Weights of a small GPT-style language model, trained from scratch on English Wikipedia.
Architecture: no position embeddings, tied embeddings, ALiBi.
Each number is 128 + 32 x the weight over its row's rms, rounded and kept within 0 to 255. Layers, rows and columns count from 0. Numbers have three digits each. The size before them is the row's rms in percent of the matrix's.

# layer 2 MLP down (transposed), 640x160, rms 0.068, rows 66-152, columns 80-159
094:086159150108088165184195110100130179131176118159133154128068151110118140174160119031173147113125100144093096174063113121072133079149091105141091156140182159122135095139124110206109128107131124130110145096152117085102109081161159100101125142
095:124138169072118116106144140083146145114155153119137183209163201133157127148131138154149174148130128139134089127162101119103087194119073121170103110093102127179128167090106124077114140125157071070136118145101146098131135114149147085118180104
090:099150137132126126118071146131090139148102140130103165151180130171149173154071164111170124123087142135106165106058107085175155126194161100134142141156088114154194077149124138097086159120092145113064153112118134112120090120085119060153077140
083:119139172141183129136089147130119146147159125142138184102189133179168104190137132114100108109099179093146155155107127176110125053143140123118067117099115146078079157153143164138116145158131103120153138085100147147144134092111157147060130117
097:121175131147100100169105099091120096099105134142164139151144092195158153094115159172155154134136173113113067088200142040114133182120160124169105123106150093145134114111103117151093140168109166067120134142130214115175176174147126097109148139
089:131145132105183101071185140125100080178117149123114105086168112130154085157068130153125092113146145159062108145127112097100158061104206164093078165164150189128147165120104146128141148120119108132142126170103171125106082123156105095125158185
093:142069156123074157120171150115078130190117082189141070121150098125169136162135128148118104095158107121142105109167159123075194089137124098112122141137121174137171117123139157146151145113104107152129102138139124086126098173126078117071121147
095:108071104109136156098092096115131091180098091152145089160138153080117246119074091127142104114165171126071111153098104127117108094083160133174094109116145158155160092128137158141152095167155090141104150124121136101129143121197113087153097108
106:145092136141219150089103149136140126102141080122164095065100121104085159126169124155087137119156126100145157164095060135040147101095126090129151121116149166110119145179134131153128086162147135170155157048132117161126117112079127123139129118
099:023153180151110176133151161135083165118159050120117084093109141124103119069105106144099093172168113126152111105104150153161108131162112119136117151071161111175114135085124089157098147124086143085158106158123134131136080209088132182152147112
121:178170097157133163179140151134083138149145137193089146082106103159140122097138135133179122151131159147132168116089112126092106112139118139070190140132146127093157084084136128176164135091081138132151160123107127128122146166078134131124150130
096:072128177177073121111130115153108088124133181090186123139134159160176134100126120135065137099158124149114093150138081155090136143098063141095131103179124111122170134070129134073119177081055100174163140103095109142141118131119166133145157156
089:155125035058067176074139162119131134167132179141093183071089183173097151150179174131106129194105111147075103133136107111111107129188136117128137150151149095114088120195153135094141130066100138124120149162133130089157126168066094130179152127
096:145147133152152065115179104128128122094164089147125189083149175143119131107119102103132113139160147162133159095124121155137114130123147150144087161159131131156123136159125138151147070224168074145078098157209132046154137148157146138130119140
090:154177182162113107108199114163129116148147121080097163096134112184092075083084142156154111128135146116155158114126131200200085097169143128111183120108117133192131083101096123150070146140164065120147119124109205121103139081115124175154144124
128:171090195128142077155124207135137120100143152145148126170121190094117128122110081112171119175160135160130103125096126104070127154092197132167083099124091107146119166045153137153128151151120101100091108097133104105154151077099102099119155070
112:156175115160151160175112151079104163138121150153111100114124149134151143158131137113133108118157123136108144097053100085167105119052099095120086070127138131060054128154174119150140143130177149075131158115135155185102115099120128118097211112
111:186097116098131106106135168174187156133034148133100074156139086143100148120135124112137137086135135143098089109068176144150159122081154097133138086119200181098092126114125107075092154110155169180139174139087191089144136084173152104100086091
099:167138158153106096167201118149183102145112139124103134139081098081113090143171139081123136100122116146185117113181157120133129085122127107110116102103089154094070162118074163138082143188138123093110153123138110125109095153132037099166133152
104:090187150084123113107174156160129153097100146131094099108074079188137149117108174130138172148083182153162096132149130062152108112146153139099114098139131140128175176140115145107166128150143154084143129136114164150130061145163163130118129142
093:123094189201049092124179157113146116087106118192123148143129100167111154129134178180143147144121082094172073141143070069153119169175122064114085185111160132142130119068123095109156137163140116095108153126117166161166122120127156173121130146
106:107091161155121135165150103128108156100084138139166090150087142120128149080149120158098147175139089167113132083114123171130103136117051121125120094083161101143112075143128146080064080128097130095102182128133089210133133174111137187129118143
098:103118129101093148087140159093100101080191081115128150170158129089193166110142143099121149089094154159145124123115054116125063125119120133110067175195137174175161151152112117113151202062082134098109118167097095088147164120126135132119074114
100:138136090154134133140170132128171191086126105118063182118090161060124149062144114135114144191162077145116207154097180170107077129190136170090085184097134117180085129136142100155121129120055182104131124117135148128122136129127088146154090118
124:151119125186148128123153200129106149103131099124087111172105126066138129193098160075175134084117124054111156097154146088132189107072108071087071156105179158159134107168112153141097153114098099141148181156142144173109109131118110139168076062
105:030106141123139155098209107117151121123118102161148118091127125103052141180122175102113137159111121158047098095161079082114148111101082153170116141127153169123143179112131126154142145178115175118119119133115148144106088131151137160130148141
108:128038117113116109186063127123121111128109083133136114185137121118160113159133129178113150111136109186110127157126128118131169179122152136128101114046120108122160107136076089039116154066140110098118135191112191096119166137112114083132144193
088:127141150116083130163115092128126144145099137174179102114163117166112116104086117149093204111074097129085089146149115116178083141144070097164138037109157127152157090143163101103182138164172153162147089138129131191159168088127171143083125150
089:102161108130190166141146164121139083151113138118110125107083126144122171141146131104067162080070103106113171182091089087096188120138152045090105145119123095119129090101146162115043106113079167167144139087134139150125177103123135079097127162
112:199122089103160135148191191107088156155063125157143148126140052100134110116135158080147092074117123119166110158177080137124131058156118134118185118145126194155057146128175111142150091088122124091136183098094195141126125121081160135120116158
132:091076118121198129170126155110105161109166112153155126134138080091156161129166074121105135125127059115117126129120148168112204106107139099120066118148117175103139116119106110111131120102095145173146107156105139103178087077132080148114082203
103:112164090111101140108132167108101142103110085157158131216112161116168125114146113122135130130105141105121089138130076062131109136157150146122158169146123123113139114145112147123160113126104149143137167146088110147104077146121112174067102110
091:193016124097123123126134133085060170161138098175155102110176112163148152123063128105097153137135078139097160163091150159085165135141112118208213147142099087109126109095162172101202166169155164132118148181067064123095125135143114119090139164
114:107151137068146129133117123113079126193067108130094166158166136082097133140155100097128161150153169120114140165151094117138147086119104169149143149067144128122116096106083093178157127155212085083085109061134122181096142182186124151181167145
102:112108132092129157112155159124131170135079105097201114180115104102127157141110114172144136117125132126169170167121128096144159139199129076112115176141129156165109109124200100125171116105126099102147154140146177123116064100184079115184123100
087:171161099129144187183165143100149200091122098151158135065094096080084120145121173071111102145136137111157146146076051112128068156158132136139120078057156088174126115155123133113073155127136121113183090098167070148120117122123182152108159170
093:100137051099119123050152121108124067105105129117173131131129097130113124120187118135063105115165154190165139142115077112092087121100149134193151162103132106080184138136123154143105103179156080107104157132144129107164094161183124156180126063
098:081084121118130063117121127176130153106105117148201161168079099112074108131165129208128150130139171147166123141145067118120107115119105116123137101140122085086093131119089040144074088115117124149112154173156156129168129066169123153171133170
098:148108162100080139137139102091148169121179161195106170096131118140140131156148155075127126098102145163088099121064104083114118091117123093134145141116092132075086116141093148120102071236093188189123172152137097139137142105077144142109112138
102:120164097160102077198058083113104142227071138117090141134150160164088171116140120063114115125140128119110089077144155156131161102098158125109186151137152148165105139137052134093119133134152117136115102182168124147106073133157109074151133101
098:140161169114134097149197105095163125117109127150095153139131138137124137169175117153141129118100181135141147100118100130138135066193076168152116101134150101198132189097123167135141157095149149110091100143124137100097115081127164141113160090
094:135158138095113153125143122127123120152151094147173090140058077122103153128152144078141076181135141149147170122140098119126071165077099097127100099141126146138143096082160097127039157082081157139080139158093082128125124094145157143110100055
096:139172064136117099186070106108133109118150165190166119128148114153115126102139167126098127143119113113183099143118140115127142146087100091140206107147092108063135130161138156109218187174113150108160164113117157105083063113165109110179138121
097:106056147147147156109074141136102130127161106149154128176173134098145144109170151127173129098042128095103109101116170092191124126163149124109123090099120187190083125132155123111145135157181165128094119136130088118155127102128156100089130111
101:075109110104145136187093138149133170081123159145188107149103145173216176178157065077149087185172135151069142132121133157095120079145114112148154136172099146129125146150117156127112140164132177183149162074072114151151141071149087100140101125
088:122090103174097116099128107121148149075155125118159124160115119098121137127162098132154108149106069107122106149105186108159115110172164128107118132115117128095152123203121145150173124140144143082122100085132145137123147123141132163160159075
117:161171181112151145138120136119167108065162087174195099154097136126128175093117115132176058091088102125172097154169138182133129157076063120129087115182132167182118099116184122142180184111121142143197154145116157147130109124144119080097135128
094:175093118103156201213136157131097126116101138094144100207086129177132159175102186114111135157097128075136066115096193119165116111118115077102076082144123122132167079172144125155202109116090171199108113132143131147111094130104093130167148185
091:104090099113127163101132145056111083141093144097071173117097096096077158134139069132146103116130186106101124104110141127117201077150132057138170169095088085131148179151170178119104104116151169079135137176169157128044101101127098092179165117
101:118132104208166109103166086089155128089139171149129174156091072126138122113149136103138162147121112184112161196088146092156162130119110176090143110095135122116101078211144176124144090101135121139155151100122099133050163085117136129180104145
122:035172113184149120126092121169118168113067117166164150120137154180120159088130113107126114175177126097101155165170111102139118169110083125123133135131087099106133173123109160145113142120146076105136128132154138127101117104094147110154121217
093:151151114154183141131108109121083167127114067137042094119154109116144095128091115060120103160170112161159167174111096168136163176119127113086146155144188071110159047150144114168127096126099135133140076082074109089145157125117133147124156176
111:113162119149121066112127055105109128110068136101109151130121112132046121198145183112156128095164105101193130142162089148139156166082088184120132105130156153100098167149134106066128096161134129091124171154142100111167191177162119104162111113
087:054110111098133118174103112188135135105143150121072202059192137124133091124129169087102138119124133088149122086124183175134127214119139115126146171160141040143109092141094117124092123137114210078129091181151156130086168144085163144169125151
094:103179109134129110163160121121107083142149128123119161142109206184137128135046200133137181143148196105068125122182149126104212123106147105104124124134118135117109109123095171167152095120136127138134119140115109150077197174100173052117109110
094:104119141162153145159112115162179066118140139125103196134112162153103115125143128158137143109090126138152153083206133142185208143074162112172132146125116093141146108112081142101163178138080176139128176115164178095141132108094119083081170146
094:201174145123105104163142097141138150091113100113158141173105113093125163205108125171147158132181070126077149096094077116094147068083083139161134108152114082116139143143151148154098103146156151114133106157122116117118117116134188092130198112
094:075153180095120101134149140118175053082102105093151124154166111104101061129180092128060192168109155145121115088115162072116171119128142122143049106133096084170141176137170104137164078102107118138088109155109113157134110116120156173158128124
086:086105132170119126159110083165162152167161126142106163135171116093184108159104096106150124098073116151164104109128104165158163164112063101098076108161139161104104138129131132146132080110125114151161094119072085147128147106103134160115095144
105:139127080148106161132095179155150189197081113153171150076112102132116125206147108161120128138172127119124096134083130142096155110116084105132112153094094159135093089125170161166147112136137121125111140097081153151144089137150054108115204086
100:161064119154108133134138133120168118135151124164125104086119115166133132069145133143161169166158172117131104060172127176108129155179130135114122156124051130154174079082069077145080090067131049094109126141099103165182171126102129148142146070
110:158147130103148102151191161085151127131069124138121115177142083125060083092150184097116160140183150122117170141068131121150099125113167144137180091174148114161099118087149158145162091148141095143146169127171211124137147112180118132131148125
099:149136082169158100125130128103162118143108107076071159118110150144135105168095126107196163096096116183121169164179177146094171120106119129100189094186155127089122099177147121121129143181132118189164105056118180152137137116122111163101123131
096:153081110104124113097130145120112111100131123096080185100154134185159145083093143178113128123130137095130174178122115160149131070107129147146113148113155095083142159099141132164104173128131133130105121078047188088151130088144129168154103138
097:062131165165122074158120100118089076123137129083153081128129142139104134155128142103178090086126192106147104181123155132144166108134158096163092065111124084177101136080140123100149154090108159140132091165080130154131095163145142183132161186
093:144068116137104175084139131139118067124110107146088138133145213134151119176128153115132088148133095094159153067093078145214159123086168140105148144174165071133129137145131138093129119108189137128147100166082173142178070125111151186101200158
111:144113133144128093143123143195180111121150156162156095049128121067134169077185107131135145186191117154134165079129120128156138069189121135127170148118090134073082131167132154153208086101118137142098167138140168147119130130097096061098117090
096:102122184112096125090129158093068130058111136095126110132142149129118179098104134132123135090137137129115103173136146138194124158111119159117129139084150112163171104158088152069120150129087096121118137192053158122114132160166127130123117143
124:169104084217107130158170095106104084105119084175116095153153127136131120159081123179131115161142126117069130105148131077125103204117104132109126091094094157108181156088125136198164097099092081154138148106150102145148105141089092068071146158
098:115112153160079184146181167148086192121103138137100177118141140114111122061096209124126043142163097097114147160145082112120160135142164167165045154083160083133135124141135170108067179164134136104070183173134105151110136107124152157073145117
119:112108154136179099146143099120117166150117160172226168097099184109131104074116148094168124121114137157133123132165046144053163124102047118167142173114082090117161170103207118069142090123120133073120108123137131079117098154155126091118132148
113:153114137153130150159172135121203110170142186135180099218121132140142098116082119084133141145079151082131045143113105100104126078093102167137169137008105162109087125120168108073124114114104156151089117105104092161115090124140112130160195139
090:152102132127074115109130147123103161147134177113058098177106090141137191156093115129064134125135079051159152145170106145149146149122128099133135129162116123099141170089109146141118156116103081114121154184179169164128070093190101195105150136
084:123095100137141068168098091173201125154158114046176116122084144095104133227109141101101078139165135129097200184100106100086219144105120117117137144100131093139114122109112128133118185083149092086147110146096142072127131132174114115123099151
095:187090169142136092119214144139158106097127153154186145145119152184093173174161083123071099120092125123185162139163148100114110070162103154134114136144074154117127160144095101121105110112134178189184105118122177107145086069169095104180140141
101:098112102165101094055148133118088155094126080114162164112168139160129114076123090179138116126049139108157114128153160151139191183087129144068151086137154127168139147094164157137186154120162134067108138163090150142144102140142164131152110138
106:149115089162164099089143131130124103112101165112080077127175133137174110082129123147111128158114140177139121118044148104167067149134185180170199172116113173188148102102158169092120168149105127125133125110088120074172122172145145170163094111
101:157107138117092144158134090080145126106080131140114103108132126140103112123052148127086149104129093139107092177117163122134129117085155125081084166157096098117096094124138145112118087100069125137111103155159075181111123154067118102100137122
095:204118118128093166133081103112160179082101087145075150129134138131185127120148118073167117092123200108149137097080155154181109144123118118135140100102100058066089123125211168143110179099142109151170093087106111145109138146091087120118133100
093:202155112070080105151133087110147160151053117108131157159094112154147111121124068162118090171096112147100099110156106158116121195119089147198129105146156138127104084163079130115178135075126104169116126132083112101113118114138132068132070164
093:099123149148160130123148130121097147091152117131147146140106146146086174102186169115073156059070132152090097110096157137083134102134133118134130168198197125132094047108119118141149099151098092102200136178121098119186116100140195176118113092
092:130151135177134089185149108111184165114174132144117112102124092083178135144133127048129184109134176162149169136109157104171148106166103155106117110136085201059064095173120087153105139129141097071150173096128117161193115120094177119122096182
096:159133103190094123134144118128089126172056191126137171047151085156139086168123128139153079168126192143161175098079148181115068133139160120108118148140133195099176099112129088149127123133145114089135134134099138141083112114140105149069101113
105:136147183131123159138111145046164103111097193118189142137095091154094078093100120102160161132116079154159080158116144067148141132150164157100100122156116105094127107126139135097116148148168125186087169125084168095096090109162136148116056136
105:118112105129152113141107126158121102136112155137102112173117129132105162181154159115131129111157091116136118110153157084069151162061125104155173080135102095126150153099112111107092079171111127138097096158072169129152099151127117127179066129
088:195138082152124072080151101165150093095081131139101194143141135127150095134078117130115161091050144126187144141181119087085177160084139097129160125170113049064182143128128112163099104146126144138096116085141133132147163125132137131145128124
086:097147171179155137084106121131152128176070178086092143058110138115138123150145146123114126150115137151157089116111084127095122133159052178150127162147093102058108114089121083149123157115133143095140117109105180126133112093115095149061179138
# layer 2 MLP up, 640x160, rms 0.0679, rows 67-152, columns 80-159
102:114113091177132148112128107163094115155121141150130090070072129091140110153152151100162111116115140207115169098097141087184132129143162159113167217148207155061092117152131147170183148087095170137117119074154119134157102123085078151124110156
097:145132121122138079132147051161145118108083121120214145081103121095062076170192172155115142179061139103143096134118140158154157137178152097118156121140075163108130117132146135088163094072139169145121085126130090141139138131123155158127148109
084:168111130085104094127152174050119087128094096105125128162120144054129080121190128188111156117115097153148134132101130146173135144079186130180081161165134119122168135120140113150170163105123127136135167167151183173070137112110075109112145111
090:136107042149157110094126150151183120137158108104072184132125167126101097117137076100082122176098103148130141161057129179135128045130133140122103151245153100165075138126136182102164142166185088161151102109145083177106131084123130119158108185
092:136141138115177109172162132106150153070128136189145169097072132157198123110108172135104110108182139126151143154156155134050122128065107138101140133145095128204168079095145102129120092194124124086117129078134075141111133137128108096152095130
083:068150150169217114119106113136176133134141133124138158105116139154104168075136093147154106177059133171065185156138170154173086206164169134167101113147105103114115150086147163121139109098119116159131123104190093147088108091147148146159106178
097:101149113148110076188095126107181155113149105189076125103150144117080142122096121130211096100114096131155119108139099131130158130136130130163166077104149137163155126100097121169173121173137109111086120018111121138144141142153110070118162108
103:160084189147224109097159151146193138105084073139112118098102099143092182139154108143141183127081136099162158145119081174117105088109159133114115156119164115114159148127137093112168145139143111092138108123160074119086111076128113065140086110
095:150096099107078087138107072157091116125135170131138160071121127090061157186184153071170097107094141095145131135115146081166182139129126123089106137118145144128093137125087117114153127101183068139121113125160095154127158155101122095120110152
125:070184161200167111218121102107173094140159084158171099102108125138072148133138124180093146145137112124105127148093115162136114123129106148118135091125156101084129101073142142131147127133150177119182144145142111128122121139202076146160156115
094:098102078118134138133097101106130165155147106142081146131138088075111130191149156174116157162136111142080123167063161112140137157107172121115102104124139178094108123147124151163114122134155123071087122117186159058171096123123107138099098112
091:189096093132128072120131128166118150138111088156142195167144134081166108093135132144096150117133125103113129130139105158144165141144079141105153139168161075133120156206077090128121120099101107145169066141134094167149188130123080115070092184
090:071124130120090110140117107157102176065079133124155143134113068159103154145151123113157115088181107151087120108145174091125133125137124142139106119165081096096098174095139073152148185210120099067184142139162143105105101100151115099084105165
096:159126129120134135083093172151107152130103101067119143130108169085180139154199122129140056138092119136114110140123117067119118122133120164122121216168175158070126199128116129077183146154099149130084177151127066093161142196097115074092118128
116:189141151142150110118161146128111096092154125116078172134108137062112156094088130148162139139150148107110097160061109070060073132101108137171112137151084100184123144062136104163125131153179134113099057064154135122166110082123192147141082056
117:149124132157095128126120180118157099133106084129175066076173168173136162167123134093152144144154097103143125160055226112196140072153077170141125092173081120074106115148132122147159133142138155128044086131108093165096088115101135110104139088
120:128110032180157074146138181204205145190138088109102149139156054162052155198183082090109103118127145136102156128106086083129118113104087146031143101141164120061105129070086125111157166088114089106105103168124124115125117086127145115110142099
104:117063126126094164212152171108163166102117136168075180176170126090135184106113156097143084113122157137213081139181160150141156073115150139038143121137139072125084096090085162105147103171139131082110068104102124132177123115089122098156154163
075:113030154170163109126117088089156147131173080173121137096102168133173084204093084160112110162191102137159161165117129177123132120109088140080163173126121125172089092157133139124102186189130040145107134082151104162087114099120101145134126108
088:116109149134124149153107167102168153160140207134104108124192127063092111129172149105151129151099127110153096078134166164102144112141119163142094142133076153192133122117105173199091150194084133068073081123135126128131117121064093114164074112
099:117078170073134135147109147128094162128110112098110157134127103103107115128150124177116137108155133164129162170164133096169110098157119089154137046118184155070065072085137105104139081104165136140120157103050063113090068162132119164165084184
102:140112092134143125168104127162121146215122176121118080074114136139112083128134120143112134174168118106112104104128154147166181149113190153140166103111158060125089144106150141129140127188128151129103185084169154155122066155095148191125177143
116:167175130055117159126058179161145121071131095134183142149091074098163126120164135142130108134138125133108138143120076128112070101111136152070159104124100097137104142123197140119106149183126135132109167107090131117150090129135102169077179150
123:154149067121111109085200153090140176089128135162105100180119147118163141185144129106139147098083159121123122111097106114201177091118126115124087162151110172144140133149114085197140133086151074126146105103149128143141079139133146171152137082
097:158111093119167107128162075142136157119109099042126159153129076092115140102147067097125147162134136164125132069144083147175161150162095119110149146171094143155138131156085125082153160153156143102186145089123132097099135107110123175119109127
110:114062089070116101108088135130113195133133126113143129139140109169144143136114105129100093093147093061106127121106173143154070153127126119138129108077071085134132082115110128109127103136151136131158053196098151068104100127112108082169140229
097:063145092142116112156042135092137137116169147044160116138070156125179124181140153126116116087118174075134137125130184118146170127168168124143135137121097095159110144091155174140130080112169108135167146123111129118121099046104130097048121154
089:155101141118096135131115122123101144155126126107150064142177136093130060104180188218144122132139158111111129145163146164125150142125172150153142086135097120144088108150100148104129147163173092125140147170142078130111145195120116116119072148
080:108122144209175069124135095112146166073117107131086115097157194130069104151129119178138118144110148187114126054098141093112164200097141128096098143114148126089170104113098139123111157178117096217177108126115073150143139125156083076135126141
141:104040136142131123145092159138098154128185142115154136111164103127160162120159119167169126125103083150150134097100187151120153146144187160133075144148138181132115120095103148108141173115128115144161086128130130088157111108146071140141083151
094:078052081123123147184101077131144146088130089081079076094174098094139117173172139174169156134093142155155120087141081040169166172182156176106114154113117123168118097087135160061169070147152112131120132096099133120116092103162132151116080161
098:076197129128077118150174154145168050118105181146160152138085103111151128141177129138168154141091131145104116128126138062183160132156121141100074098177088125146143125145104150202081070125114098144146150100211120147168158165132118128211098104
117:158137108148103053165137176112144064121147166123194092150157187121110158136123170162135108094174148123113101099156111076143120082129157185122152125167084156086167137089103088113149172134166097137105104128141152132141093193129174081124146165
115:133097114093130156140079126143153124097134076136141164159075103163130140047135096127209136136121172086135157147142141104142204102078105118153130149123087094093066137131130107114155153117143132110147095182118133113134156040063115139156166144
094:101155098089081141139145049189110117085126120102126124142180129178110199127169143142147078127125136124140184163138154133127180138049094145156095134205139125169076112141165118137104130133106093120133139118057160105131135145171117099159104131
101:118165122095135124033125112213128111075100149117160168073145140106132129133127139133102177122142104139123166160070160136125134158145152144154116156134116136114111130131124158099098110102123108122153130110198146131125136181110142167077176140
096:136106069127170083138126118103138119133091147104085115126149170193136111126100113133121102151165046061102135103113129118185149117150139087096142035096090143120161110086124120111156126155144141148125101129171052141112137163113166113125096124
096:134131166181159078165116138134143111159124127140177163090118130132140146098109123165209133168124065111118132133097143087069106128092151139129184120163139150129146024086110136151174136157129109123177062088097206144084052096093128131158107135
107:106137197163121099201154112128067156132109179162140098102095097144098132156124148079116075188166138117168134117093174145097150111085075115102134083053064098124092140070105136160142079146137070131086149124145140151109129157119128141135132171
096:107134161104142106143127125078111108132163154187139105069066145132124129133128108162133098123186080067139160134129081171101109122085146112154112109101166087201141176118111109122119162121143144124100076125131083061151108106135078131129074113
088:106154156109197082132112152165106132149122102086125167120110145110196113150120130101107157108111119129098112095087097175176157115128156144114136146127116117106152178077086143108150125144172067142130158131164144094108139116089107104077125178
093:136123131099149120074101062140139118089067085058170118125085163124160110162125093132140137091168148102106160156129104055147090110160117132102109090108193115122158138134088140138110131131161085146113105123151119143124145073102121125153146094
103:161196076137100156098145108129175122053099160115136139094100191147092100134130085113110117148150124144170135103140104108044134117150146143122120180131148085111173108167131128107091134185067145121179117138150144130128121150102104192181136146
100:135078108131202119038101126153178088119139189062153112121136138074130215138034126167172141103144127110093155114073131110099146123080131134078151149186083088122101099119136064113083090110115130136135175132094134129150163128075102129128126060
092:097193165140151167138133138137092158178136128101079168171169145185089164143183156126089144200095151112141141113164105122135145153103108150155119182144144146135160104086080126101156086124180188131123073165106166171130136133120110082109040150
122:114171143135160187154163110076094147112147125189153081119099129125157169104164155117128073140078064152139140124135145189113099109101022111166089098180148139126143121114120094141145132136130081148080141109087146150112184157104110107093128128
090:158163142128091139107127126109178237110140167142156157152137127142165159120141112128146056092193146134146052171143108113107140145151152196107123136130182107180163114075125081147162106130117103118132137109156138061122137104138140138116089156
099:170192211133150087165175120112138131070126091129234081151107122160166157128114117128134139177113149080133141137169140168181148082107068129165134121159117146102083152124094087146184111088120124155105087144154096118166118163115116116111104145
090:112170121047072084132160100188115102072084121168117147142151100172131118127121190152141163112113113077141107093092101100130111093077105097141143093131074131092136132053134121157135135144115137115153081108129070124110102255153138097126096096
126:103136124119159175112112156102133190137081130157134119105128140120083150136071080080087101196148107164149134152109141135193146161071125113157115175113110135123046121113135132134115161102175137090176120116166110135124086106138126106141104169
083:052129172081095064143156122131128135130148189108160178122134152105077163132090114171152105181123121100128097092116177123123086115139174100136098113127124183129138149086150176075092174142151134108109118187189140162078100134125116133154100115
130:124117118160161141129088188143118129117142182123094136120141097098058154134158135124131090124088182179162133195129115130155121076129094109077091088112132128063077128100146121087140144155144142113140157154082107099124141102188149145111142136
086:140157080180109095104170125089096175083135169133066115081133138120191133125156137136119140120155144103211183116118046174171104106140116164088151115168148143173159104144120153072129090147158126152076120118144163139127138058133068125133135125
107:139058108140153130069056174130130173072134118163090146121079098074144087124170078140132096126125083156192117136084115134113088107152107119108137165139132098165157135126164125090070147142114078127126100115104150113155079080150094187113148148
094:149160148115105152162147115100140168088090130181139116140116147105086111143108155160143089128180087159116140204139111198126096134150140134101171085143119163116134116146116080131125077134174146159115181137122059108073122136134157133116115157
094:116155167135113126106130091090070109129168079171092133096136155109101149147120077194131103111152152077086152126135094155005097163116111163139120117139129114169167111085112117151142133139128103124159121138167144097139184099150093140134146165
095:156098042096177085139121130125029177140164138149144103145119116145133141142138149172141121099143081110097163142133088152150145162143089136121169094144157166058152098132153174121109137149207143124122153054184153111101111129128096119098123157
082:084161136081105167139132138098129099103117115101069120152116075126097136175188148116163144130173147102147162170138134073088188086128143120154160112164204129143116140141152096038114129078179122115153118135116136128142077113190122161137097067
108:134116134119155118098098152107153145123072122143152130073117121117103168181188114111122095181169116133172133121111106133104138081128106149114103159110155173161102085177197128152122097157153160125158078086146130061109034139120078164087177082
080:088148064153147086120094105124145145115109083121095165182110114117092036106180086129126117133127136126083162156126178172122183117088083147137094129164177095125128153134120127115127186096099118145166121084156087106071151127128137091147089162
104:150133150157122127072050044160072092106161152140082111129144142135157161153102154147151095098074156124124182117147160163092095149123128133127092140124170108140173135094085095138162076151157114103132067127115082123125142096094068134159167105
085:104016150123083150175122077190098115088168165116120125107104180108101114125103137109136139170200116160169139128147094149136107102158028125110085143096117120131157112118136153127137157046130121190151078122124095138137127109154086096146051159
101:083127126177131180188162102130149081119171146084197153141153104122105114187194116117124130149202141116155131141137182121122134182203136124121114135105100118133137111115103105178131082115170124146163130162175161121123138109102145112143096122
103:141192110124136103075173130087135132070128133140133149141144143133135163118159121122091148180155049109138164071164088145103108170125104156086119157164135141065128124118144100193130158114106123124126159166171124119095144138099092014128137123
097:147147095159205134163075173142159139116109136137163065034138144162092185133142177143135150154148140190180109118136168101131137173183159146092157111054090153122113113096153128142147158104099126139135118102168070146081115069111105108105134065
117:134130108163075127133163186199166097129139054115110100086071144123137136141163111151168122160193150174076142157130112119160118079159130138102141110123060130086105137118165112105118150105129112121122211187105211146101057098106113074124159132
109:144193153089104152132125155101155133017067104136131165184149113124180102108081143130111135138115108078125165122093098125116103092125140205072067114077155156148144132129163129100085154108090103126162097178121142143143102091153135148138127156
118:137079112140114174079183097126103151087089103127105138125145146178104131170120135146061095119044155139087115089138143134150169188127094127106141135156083134075204115082107163196200114176140109160125111146156100144131060128094160110141139158
111:131124092121132088191161132118182080105166122136100108123158117135129103159184112119144105113084148139153165127188130087157222114149158152114152135107149119080106065106087083125151074105095129191113054094143209076147164079077120129185078120
114:131088127118167105119115108164097177190144166120135160162121151124144118076125115089118100141134132130236113073082104185105108106044086117117161163118108088123163131091175116021165113177131126091092149110104115090089141103144113159100120172
107:094140105187134148162122147116114112169066120127121074147141119142087143099100160154060090180088117089134095125092141085133145082095068115110166082084122092064141116099168099086073133081103148118121151168179077158118102119144115096154134125
093:107131120134166123145126129152136077089164090125118145120129112095077110126107122142145124121127116163074159105104107119126087147151131127159108171097130130058092204111140149123166127116156089109144137117133089186119183128062134057124106133
084:100131143142063146144179152131143139091098077094149117120134108160109133161150121102171165140141060139149132108174149148052110151110117142136151087107157112145127113155195081127056104107129176133138117146149142082145156208121076097112100091
100:102181115098091140094105103075167161086117177101090123129151110085095092101115163120172134128132088140071159150076134129100157182071149135113145115081142115184082121105195095108115110158139138073127092134156130137139139146143153100082081059
109:145100129151166116107143176091114152119089091127196105077103120157108085094136085155126117184084149159186098131100125217169158147130163162120120129132127182116127108149129128143119116179135083117138142096116103105114055099073130117103125192
114:121160138153171096192164132168121143008152145173132179122099112134156171143164170091137139141170156107153148092108119110158110111113121160085170135146122198134091115080197113100096131094107109112129160124134109049149108114081100158144086108
106:113127115142142153148116087162178148099127094174076073107117145043102173148081160070094068130106119093052102119096117093190121116139142095081102159114172087180149114109108098102122129114097142156100083128159091122120198155082111158117066154
097:078138116100186144110085112126166099151080102117096156088157163143089098091128157126171160046106112108114161205080120130131123167113077118128095160119160111087130141144138093082175172095064146177105112133136148116189073161184097150154081097
098:110129133153181087145105166159115101101187182110126092129128173115147123201094099140140174134205155081129160136156058183141120083183118137115124078069135092177115106159224159161105131126143083168168086090126098098129168156146110121153156102
097:155120102170145107152137154138114130095144142132182121128124117129142178120120062126161145093097142088186117203120032169101103143157157185099143159142128081085092059125141116134136128149119078103175132114099125151146129096138160128160093182
090:129131162133119089152118095154110157112086130086117089173123076109118132126147128208123093191093119063125178090114015109122133159125122135159170135078169109128165133078132135140105149158079134173204121132100154131079188121182120083116142085
105:144126125111124126199138134104111175119090155180160163090072078169169096140188160130119141169110181142086163133144143121127105060110109118126136175223122136109108097154145104169108125153170106091139086179082126064132104112066131134103126127
101:096132163130095107096143146063141150120137146103153104123127111095074107082152152113170139120069066138184121156185107094100189183125125131109100071109074167166135117024118087103168172126137087142090099152121180139131103044122113163082099118
115:139171188151104133148136093104117154094111169072162163082143145100121096109098179137144140106162099150078127164090118176150164125143164132131096143104078201127147086123154141146128166084161150102153108087180124140107156132155139144099104131
089:112150157126078143137110105091148163120138112138072060140149161116173137118188143146133114136116109184066105094092129154095069160155120127134153141045114128166075106117103116111130144145118114176112159150096114075134118136151086143098124140
095:077080156094102162119143142166173135078177119121111081099153114181154125157114091123158130160096148149102118100124179076065177119122108156172177134103097146137132150122128076073131133139119071034132136152149127166167111154148120118145084157